python train.py --num_hidden_layers=13 --hidden_size=128 --num_attention_heads=4 --num_key_value_heads=2 --head_dim=32 --intermediate_size=256 --vocab_size=8192 --hidden_act="swiglu" --norm="rmsnorm" --norm_place="pre" --norm_eps=1e-05 --positions="rope" --rope_theta=10000.0 --rope_fraction=1.0 --qk_norm=false --attn_scale=0.177 --bias="none" --tie_word_embeddings=false --parallel_block=false --init="uniform" --init_std_qkv=0.0221 --init_std_o=0.0 --init_std_up=0.0221 --init_std_down=0.0 --optimizer="adamw" --learning_rate=0.00264 --lr_mult_qkv=0.7 --beta1=0.9 --beta2=0.98 --lr_head=0.00724 --warmup_steps=253 --schedule="wsd" --decay_fraction=0.904 --decay_shape="linear" --final_lr_fraction=0.0 --batch_tokens=16384 --max_seq_len=256 --doc_mask=false --train_tokens=137400000 --max_steps=8387 --dataset="wikipedia_en"
Each number is 128 + 32 x the weight over the matrix's rms, rounded and kept within 0 to 255. Layers, rows and columns count from 0. Numbers have three digits each.

# layer 6 MLP up, 256x128, rms 0.11, rows 190-255, columns 96-127
122116131126115124122117120129082122128117156103083138169122061134095100121145110095162012159149
147107139141107175156148074126106080081135109078164071093105152118183131131074145081133168138137
136142112129092155113119176078155075138094112124124124114091142156134120117111148135169126111103
111099113149109112150094090132082114136130152133117114167149086138119112112077147081092069131171
109129128136124146144100136134114208141106172184148119178050179141142104078124088137156129141152
130099125099154142121062126170164144147118109142149122124157139134072108179104119130144130136111
160085124106147110165129103102108123105127136112142095104157128102128130157067147140101113135111
143090144142084090096109104091125067130104105111117093105146134132063108170092038185121146118081
175117098112119089173126163044129110104136147094094154178113170141114118167224142147098126143145
165145079100083119111119102066121176130137119090144147112135130135109089147093119144119107099123
111123129111112154121141080095087118061139071147111075114104133069138133140139150124112108113156
165104112126105194108079094064115138147180124133102161139134110112129145113083150020165131115116
135140121166110083181164151068137124148124133172079151229130090136083122114168150141088119147136
102164121093066113116127084136098116188088140106117143144144053151164191117106136148128093126129
047118133140124081122102125112095060170081101211115142105060069151109091125123123152168100126141
044128175108170121092163135177169140175193162181120148160161099119142114130148133162127134140149
089110150116094173164095077130176167115136139155084079063124122106037103115101145116141102119131
162134140143120126108137071119178068101098129166133118129171100156148128133113103102150134105126
145092125110100095119076094117125138148161114131138099125144107080066105093120153103117098085098
167141165140138162163118148100072124134151105079081172096148126130123095151167144127134143123137
113147094113152109127100100069130153171110141151133061142101122140105102197096113137139146151107
131171142120138131117143088092132148058141098086183154111163084080075174101107174126140187113123
081122123170111097116145103145198184172127141158150134139160128133105198086036121119121150188110
156180140147170090150150112143172122110143098133132100172145127134098121134132111042120086092146
134157138135139195183077097123134140113165139122154152139120102078121133143137073169116090144178
157171139109128085108141112177149180076140115189094089059120091167161112131175141102140144150085
122068118084167166139104150090162136182142142097113113093140094135194104136096100140138126081125
120119114160141105131132203121097074108139116087150127115055134141080096126179083185158156114127
164094164155059142144091157139175114121124097138136130118081115083129163123170123103135130138133
094163136149192170110114146134175123163150106139162114122122114116114129098091111203112161118116
195157133178129076122162143100147133150064138125136131163139117173110116163126138161160114119123
101106129144051185135078130077131113088098108180123095116094158153140146118124108179110129079136
108157114133178110161132075118134101079114139142104091115144125130124147145122099130102138137113
252179142117132080107138120089149128206089108158167144154189119175135125188139125112095113165124
111176200139123142192164024133097089169174150053166193097156115139130177035141147094094116103148
117168139080125124130170151132133128160158160165084116150198165107120094043116125179127128111081
098086162093089090119146131092117136125133174149145147114165137109119141094106099130136161167107
094127113165103144128127113140157170172095112149089083148138159140175128140080128137129097124112
144120138146143118116125112124123145122126143162132128097121117139119178118139115137101133119120
068112131176134131158127177122190126098108097162111161178040113174047188120112157119137168131107
141111154147174092114064084126140086139099139134163171120159129174105163138151148105113062117124
052152106150137199115097164117146176101146206140125079061148148110078148109072181137111180106134
147143121118163111119104158171181127144134160095119121117112104179100129114155136129138114117142
149136075168117171098119127103138071186072161155089133102139066162115121083136150105186126102121
088146095087174135129156153106106110116136147145164117145171157146066050117120112121128151131061
134095147181066064133100174169099138121121172115157143163152130157113249109174173044107074156158
165176102110063070047106156139071046150121117084058162122125107134133131086165195096082088077064
078118091140129129140133122156096070135188110136146126146166117073076158174135121112109115166140
113092132130130119194069170120167135137102112092147106074143141109125153196152139138153140167091
186133090108108169201115148094088105127096162167139189151115153117099170132089103193176134152108
117142135096118097117169126090135168121134162124142046157101127100168096127091140178100098128122
109184124113131163152136162174130182142113146132090110142114087062142185135099132107106168166105
061103197178175163062149123130134115066121122119122085100149151155144099133110138120107181123077
096167162159093232166153148091112131084161128141147123152131156085138150165179136160123120180197
118195126132149208177130105110107157189103093169177139186115146170185107115114119067126134144146
079107138135119027124115087114128137068127169162102119103133085101096162134123053120092139105177
143178137125126113129141103110140059152163077205108120082146128175097115130130157131169130092173
129128121137124108087099127148116114127128110122123172137152183164183118153137135107176131075131
091159122154145125120102123112154158140112081100086052127181140111156198150149146135059112114086
105132114104124142118092125151080159176133153068117133131126116090151156140119118124067088104132
145067155195138118155137111101121165070131130179177176139096112166106185085148100149107182131135
106201085123170119123144083161080115128108031145092160078098135155103104098129045196109107117155
063128046150120111072155094115142090151124178147162144142178099113177136179180103125132146103116
121120112157134161147152099146145118083126124104131141080172089105145128091123126169124090173143
156116088125143133200145119116117134167128162111151194142080095144152128158124210164093075103159
098031125119161049130165083032145169153153127106124095063162063111078101142103107113121163152121
# layer 6 MLP down (transposed), 256x128, rms 0.11, rows 190-255, columns 96-127
071059139137065110102159126126126122114191099171093062149149152071077180131118137158152104137193
117123135155116084118142125146147099111122151137147114123109131158136142170123068127152148135175
194055164104153167116125137134078150127150111135187187130100091155132108117144177123117093096132
162135089107115152210109098101068176125144140192134139209124092091181059117066114143138137067149
205197141095130090178134072133105062082162119120135079140115171105112102123130182146095172110127
131128166109118135139149093150115156108123137169114134188118104156112089185131146075130094151096
121100101105181112096158133125076108099105121128131095135124150093165157157120148102070110097071
133100049150130121179123118111123198086127190094125103126146173151139144085132130129152157117142
097124112169148134106120131019062094110110205104134040118146089110144120135125125140127113147065
089131111121144112180112173135109094167117130103130130094115147098098111099146129159077089143138
120128170137127075110103115118177118131142144123061105130131146141138137156094167088169193133095
181130098148108123099134099122172103176162121091151134123112139102184158131119180089095146137115
156059117152144111145132241092132144136121181148118077180117110197109130140154096154104151140147
110185214088115102191083037188131126088116121196131184125032077125095121132156100094106154131137
117079092111127185145144091147172074104135175080141136183108138117138149107090021098107204106128
086114142127091152189132092139101174087146119157178108158111098101106127163109140132140211100094
121116112138125101106126120161139166086154106181159162080104102122103136147114148142147172132123
121129094104118141086071094180141141153154138116085081055119124123127141177124154150142092159091
187119111160136144091138153123198188118119080153102091128139159140115138090115121116140127153075
065142118108151115085145132122137158124171139172128076143141136165116086125126106162078116134129
100150087138141144171128104128141136110100160130112104152108097185138165164097126139139143082062
126108096092142156073134177113150159065092181091099092147130149129090118135139085094123134136117
118134091067110195171133113145192152179102171092078134137117121104150172133161147114148138108176
105141102113173113131116138147164153089159118165162049144100128166096104150140134138144160129255
159096144188101086149111152134130117116123195169091094129161135142106132102112145119135111149255
164124140100139124107140152105202107124117206153129140101124127113128120136166162189154110168000
128104134179194131112081084089165089157075173119191130154132176151094099090172214146120111114161
131089135155075104126090135136073133152186128124075113104121138110090143110113141151128105162000
138151109114106172171086129181103098120127163140085163098142054158175159092151138152139157119132
141163118154126149156109091114177096063117157154093143071133105170188119138119133095158095099076
112115150077104117090080119174156116133143144079128091053130130107122124134053073100190126164109
062159126113176141120114145093150101085122162108141195107156099117176129148157154130113137148214
030095120147157161083140149087166166113164132087117089158137139108133150094129083095131156160113
149148141068094103121130124120118164128184129133177159156166107157139080105123123148080159142144
166231167120109081207076095154152124143100131130082158121111137118165135168185155091117092065255
125125136150153151180165123118127137086191181069141205123097093117063117134144156142072187102059
136129097163107137080086145087093154179132167143103131138155109117105126093122166105168114120113
104144128126131059110120148133138110108104137158079099095107121111159147133122138136170162107110
128094096120138164102132125105122119120147136116123128133114164142124116117121120107103137125089
145093126126136127122108120108153081116132095087103112107137128141194107114111067175106087121192
090159144090104113087095148131132095169099119098138110083102121148135098084099108105191165104004
089158138160206102117162141140162145155136108113156158123063105117171110122108109131146091153049
116114097092107122178143124102129163141144112110119097128101145119152129177130133096112128114116
197158155105163120062164097114187155096099113149085134112107161116126109177150094151087138117000
138091118123156127133132180126069129134121197106104117101135091117152123122135156139090176113114
097149131074146162126071138133163146122111078102105136106110161104083119105099080101140075130146
108175150139071163109106144084110087092062109115116165101112029119099173119118129094112067158104
130152097167136096171102124091081150195140131115129143164140125104093114131139094137133132177030
158139125143109139169137161082058074120074198164104121204106112143179088108105107100118089108177
133172108116130173121065146120043054175045160102121151190152138101059139104093127114129085183130
129102153118093150110150202062119109123121129121067104081119068138113123141098144071144117136060
111152156126154114149123098090151140152132088089177125113114138178083074139166063120086091069040
153127070133166171078062058118045117106173151143182083089102086176106147110136143107120172092125
139119081133097121134200160050139165107046142176135078117171114118110146107161088149132133147177
144136131071169108118081065122087138137117056147167139137204000109187115125106117122070112067152
105136134108097113147074146098070116112112095139090122135134160122165168135098141118142121113092
099104109112117131086190094140102163165098125137167184165073151175140141129103121107124192088161
086138188154153133103094099158140177101145089097111118169101144154133161146110110162131178136194
123145114094187179110112172155158119059150143154115207122125109134132156097072111097113126190154
105123154111105127128180158109149118125110101133149126192134109170151169082202108118133149125143
116113115071117117128144149173157032149083114186173128116066119100102136152127140127102085118093
134143137072112086150117094121087091125078080174146165079189081098140191103129080135107111076108
133158066116103108145139129140089140086142122125129138172134117153197110142091141091158136150149
143155121146098096203157105135075114105164159186086085166139158113100109124119123099142120126164
118111134126104067116099149109104128138139187160157149087149062140162133138128100095120099112163
115219116133102195169127189142109108115110079162144114144122141112086153120118139147176146139085
# layer 6 MLP gate, 256x128, rms 0.115, rows 191-255, columns 96-127
108156146062100097109089150127133135166094141101108198145137074127108089159175121199148097122106
128119133135167137105162136178142104169095147141105087145134096124141123137104201169107184150131
148141150125126113105103093103067161104130076134159174136094154081081203114130043206150164150092
115141073123136112144106110111117136158075135093165096120080123181097078143114107135121126138076
153107105143083116106151112108129126142106114147077164120093124124131139150211158113165146104126
127101137124082118107133167128137148133118125150121141117141140171124122122124108125161118103085
129145067123163191170106130113098126136109106076093177194093056124105154122105156129147125078072
105123125173119091108101086147139104145119086156136082137218175134134091114100121124106114155139
123134110072113127130151111082158135102068129138108130181151124115158125148119126120127092157101
137134119116143203098106159151125101081109075105145102092076113114190193161206211123129084091199
156102093156075127174054111072091117148136107115080146190176155135100137070081153075173148158152
137092073141163185101055095122106100110110124113177099098130147108146151163160050121164142151205
046156138134132146196092150160152138148099255133086109171138117141159139089081118107154137167151
148197121118126135119119160061099220098079188079093133174156111146148111113069191121106081136088
119117114157134132107099105065177138064148106175140075146201034088069149091134138135131119139131
101109100113120151124127154169130221082145145147154144135171147141113097144131111158119155105100
099116152092119115118098106061134168090110119151117140174170141125118150118089190108149138142124
126064134128097114121047117144105107139167168126132080137126097092057111096150160125188139134140
143099159113166163119156144127149127135149139111092128183132121159144096136125146141182156089107
150103171119110101115112143187157068144113155154065131097140172141184154050140177091168090130156
118128100137080128128167185120108081105046105188078066135079135144151121115158113116155097086091
126108121220182103089110255137151166155119043126104052127107139154103101138183109109145139194134
115088157165095128148119145123075158096126217097106080102110126038137166084124086217149161177126
107068114181080095084123188086121144089093137156084036137164154157117111138132134101157150157131
105106027148166141159117099131054147124168060090122200072145123175117139151115093130116170114154
116120153155124127196094135138151166080091122172090156186130138136119128143093196155157065118142
154089125113153160139098128098155109133155094137162134095123076111158123141125143118089196139114
158100138084069191177077145129089163083125144112074143089135115127151134116131125106155167108134
165047126110158146134111143105189167145135134133133141138167184168146111145113108099141156108082
088120143146131101131122132104084094088098123110179104146108091100136145162099130097140143110136
096132191088116074106152114159195115085101169120177105097143090135133117111215178103125100114146
116106135149118098121098154133116120177146176115127164131135105173143124152121153130146129129096
151120139155108131085101143118105133161126152178176227157136122215188073139169159112140154143155
128099095109129166149102140061148081175139123136136150163166167198175041194113142205082135115128
076107137133116153111054066140072132168153055181091143128123106116065136230068080128182112082144
164137171104131083122166091160106128128138181184103136088103128153080156102120119101149135161117
141162135131101155125172107160147097131172144108179131114144173153124102118137168129106135149127
150087076145145085141125126130140161156077156143134116157105134154139136097118107141135114115129
199142119139168158110091160104087100094098112109159113057158078096112118064144148168172112072143
126135221126150149138098137086157110180129107069122105142163160118139128171097143137142060089084
113106145135143123112122137108124160145119131134166151082105143117156110138145109108062089167124
076109109100082130157169144094164135091089137125128085122151133118137129144128138136067158143149
134154095191060144107090137119103101161093175129073125124184109162130115106160203121160111138121
158157093142104118177109155159181177165117096162119165143161134135137136180116149079164158146098
125139131132126156122051132112130090073098163067040090139191166134160141147106192132181125064118
128142066123126096076111149168147128152148118096071172110094160167165144069183173121059117150108
096141101127126136139135136142142098090133162164128054098123080073110185155156103130123138137144
072158162109101202097119149142074173134148094123095113121103090094124112058089166185057158115171
108081135156102093118122135131137123073222077152136089173108092141187144102130133136113131122183
183099097120150136139123156121131150092112127071170143143145149114097087177124168109143163155120
083117140111189160134105121119144157114144091106123101137145089088121166131107163116097166110086
101177113173100084133180118177183106113063096124090098185161156141081142149129120108132128133137
139107101186151070125051099109235134103061167112100087170176143118092103139075100092117108108124
069105143105204156045177141079111097154127060148171069106103147073099111121128079162149181141139
135116102111117122124141058143092152178090131124118110134112104126067109077101115139142119155134
170162092115186157107080146114131153088164154097137075107145106166161092073104172168084171094141
204121089130113077150119120121108101142148187140160109131119118127099155088099156128167118136129
167178193154204177136125117140178112128161092155165132105132136122054108107098089182105116172117
108179136141159107115135127142083142134143105125135173072104131146142124165087097171163115131141
119157093156157127125159167175131059144156102112176087089099102090109124134166141098114096155130
115102102043099096155070116120148145100111129174106111166128087090118099122097126156158098187136
075099183101180137151140146108130161122153119161125110121066118084109150127144103152141093128160
170142139145075085140093106078088118152135122133117118173125165139077123165145098129119136117168
178143136134136104105144124136112010093145139132107133079170132096113126110104114129135134109160
065098157171097111089186070110082181122172081119143097098152147144084078157113091191134165110109